Each number is 200 + 40 x the weight over the matrix's rms, rounded and kept within 0 to 999. Layers, rows and columns count from 0.

# up: layer 6 MLP up, 768x320, rms 0.0392, rows 362-368, columns 256-319
# down: layer 6 MLP down (transposed), 768x320, rms 0.0365, rows 362-368, columns 256-319
# gate: layer 6 MLP gate, 768x320, rms 0.041, rows 363-369, columns 256-319
up362,209,187,200,160,251,235,186,201,228,207,176,209,205,254,240,175,153,284,234,199,123,224,292,208,190,168,257,197,136,153,220,187,143,201,172,143,139,150,263,221,118,175,212,272,248,204,162,211,153,232,262,150,168,224,257,226,218,192,177,203,226,179,332,183
down362,268,178,242,178,255,153,158,215,185,224,167,162,204,167,209,119,171,203,229,162,208,218,161,245,153,219,157,154,186,182,159,187,229,123,144,166,243,156,227,230,189,150,253,211,169,186,151,261,138,281,203,178,183,200,233,286,168,240,159,250,181,206,198,137
gate363,220,221,213,255,234,196,223,179,166,139,258,188,183,187,198,151,227,263,151,178,205,229,210,208,221,118,284,122,199,222,249,226,209,228,220,174,249,156,205,184,282,175,127,83,180,196,184,159,247,174,233,271,233,145,164,195,257,180,249,244,222,209,232,213
up363,203,219,212,191,193,219,239,173,208,50,128,215,180,221,224,157,156,142,207,167,147,149,199,204,140,234,227,186,248,198,115,198,216,210,89,215,128,209,210,220,140,156,186,235,241,264,183,272,180,218,154,134,237,195,223,203,219,230,130,152,255,215,167,213
down363,213,156,225,216,124,203,192,216,185,236,129,218,239,265,173,249,181,179,127,218,189,151,219,174,188,220,180,249,191,204,145,239,281,188,230,191,255,193,164,197,291,233,235,214,167,239,228,234,117,158,178,176,128,236,212,162,123,174,202,150,175,198,208,65
gate364,183,171,284,160,172,167,227,197,251,239,236,213,174,209,216,232,170,202,147,241,215,232,207,191,170,251,233,274,215,177,239,172,167,117,265,222,290,190,251,216,172,242,202,191,175,281,158,201,197,141,148,197,194,231,166,245,213,260,131,220,155,194,184,203
up364,194,182,216,192,238,220,195,206,199,218,139,162,154,161,184,270,155,203,113,234,210,138,184,150,134,217,261,151,229,288,196,192,173,227,211,245,190,191,158,200,153,179,211,156,223,194,262,209,224,246,155,208,229,209,186,227,232,184,199,218,225,194,211,195
down364,208,112,151,172,177,172,121,121,203,182,252,232,271,161,212,244,193,240,195,156,163,255,181,286,128,214,187,209,169,119,232,167,268,144,178,230,221,144,158,252,230,238,245,199,253,150,237,170,189,202,159,164,207,189,145,203,164,224,202,156,197,129,170,183
gate365,260,187,241,202,187,154,191,152,197,168,219,179,190,265,200,189,250,132,184,255,222,234,168,208,226,199,204,225,259,274,227,177,208,208,163,193,121,258,226,249,172,179,216,225,236,171,151,186,210,267,203,220,192,212,219,203,199,220,222,183,169,207,207,211
up365,173,162,122,193,172,180,169,223,116,116,209,192,178,211,285,175,259,158,268,150,203,136,182,167,180,159,262,208,164,225,239,163,169,209,246,126,223,182,178,176,151,223,139,205,186,190,236,193,191,165,238,194,172,165,203,257,170,211,206,199,187,251,208,226
down365,187,176,193,196,196,91,202,213,213,255,172,217,204,153,176,248,203,261,215,207,210,296,164,194,164,170,214,216,229,131,235,172,249,162,225,207,170,222,144,132,124,244,173,271,177,144,138,182,269,188,177,180,237,193,167,109,110,194,167,147,183,259,232,74
gate366,232,253,156,135,205,175,254,146,213,177,193,222,178,238,182,183,208,202,183,173,221,194,129,126,258,192,263,260,183,217,249,224,235,214,185,184,202,245,214,186,201,195,172,237,193,185,239,112,248,187,191,270,192,202,206,245,211,231,160,231,161,235,196,206
up366,180,212,168,177,166,192,184,249,248,243,214,164,146,196,205,193,129,276,236,155,142,201,126,114,239,224,160,223,152,175,202,246,194,189,191,212,162,245,160,156,160,166,170,213,234,269,218,181,215,235,223,271,244,220,208,223,200,225,230,256,230,224,207,192
down366,215,213,216,193,203,195,115,204,211,225,244,198,207,227,199,210,114,228,187,233,211,228,233,229,183,210,144,208,181,193,212,171,199,267,253,221,235,173,194,245,152,201,240,214,223,177,213,234,208,259,206,213,247,170,229,146,170,222,238,196,217,158,210,325
gate367,133,151,180,232,232,166,188,178,256,194,204,225,206,189,176,198,220,205,108,180,183,181,193,165,161,193,182,192,227,177,285,261,227,205,168,213,133,166,221,224,260,289,162,210,138,266,229,168,187,180,150,222,204,228,151,229,194,238,211,233,228,160,290,195
up367,154,226,196,233,200,201,195,210,212,162,194,143,211,200,221,182,184,212,184,168,259,183,191,284,207,265,149,209,237,167,238,255,201,245,150,205,181,271,265,223,269,230,231,218,193,196,227,197,173,227,170,109,186,182,186,245,232,279,243,138,185,150,174,200
down367,267,196,186,184,183,166,213,165,188,205,212,237,191,205,148,190,207,261,223,187,252,268,176,179,175,238,228,272,174,206,249,133,163,235,198,180,219,224,254,167,222,183,263,178,208,167,219,192,149,121,196,186,170,174,103,181,235,198,191,117,224,141,271,299
gate368,191,127,169,185,175,191,236,170,223,225,230,205,152,172,171,135,177,227,271,124,179,306,245,137,259,174,162,214,252,237,192,219,180,209,166,204,203,205,193,239,198,171,256,161,235,164,192,252,179,219,239,205,191,238,200,239,220,240,217,167,146,218,214,167
up368,164,180,180,243,197,152,197,225,185,222,230,226,124,239,244,158,123,200,237,229,221,184,164,125,251,165,172,223,245,181,128,259,209,233,205,241,236,214,226,188,210,210,212,203,171,152,177,192,239,221,245,251,185,229,209,254,270,263,211,197,145,225,245,177
down368,171,151,175,199,232,219,181,208,200,198,222,246,229,198,179,225,234,221,239,249,229,189,153,203,172,215,195,187,161,175,265,265,242,268,146,206,133,148,274,180,268,164,124,259,136,194,151,218,212,176,179,234,264,127,171,246,213,191,213,223,204,225,239,356
gate369,259,177,175,152,156,189,201,183,169,200,234,224,160,153,162,189,241,164,239,152,279,181,160,221,168,151,153,210,260,101,177,133,175,200,201,166,138,243,236,150,189,179,140,170,243,227,266,146,250,257,231,123,140,187,177,189,200,225,211,184,225,201,163,178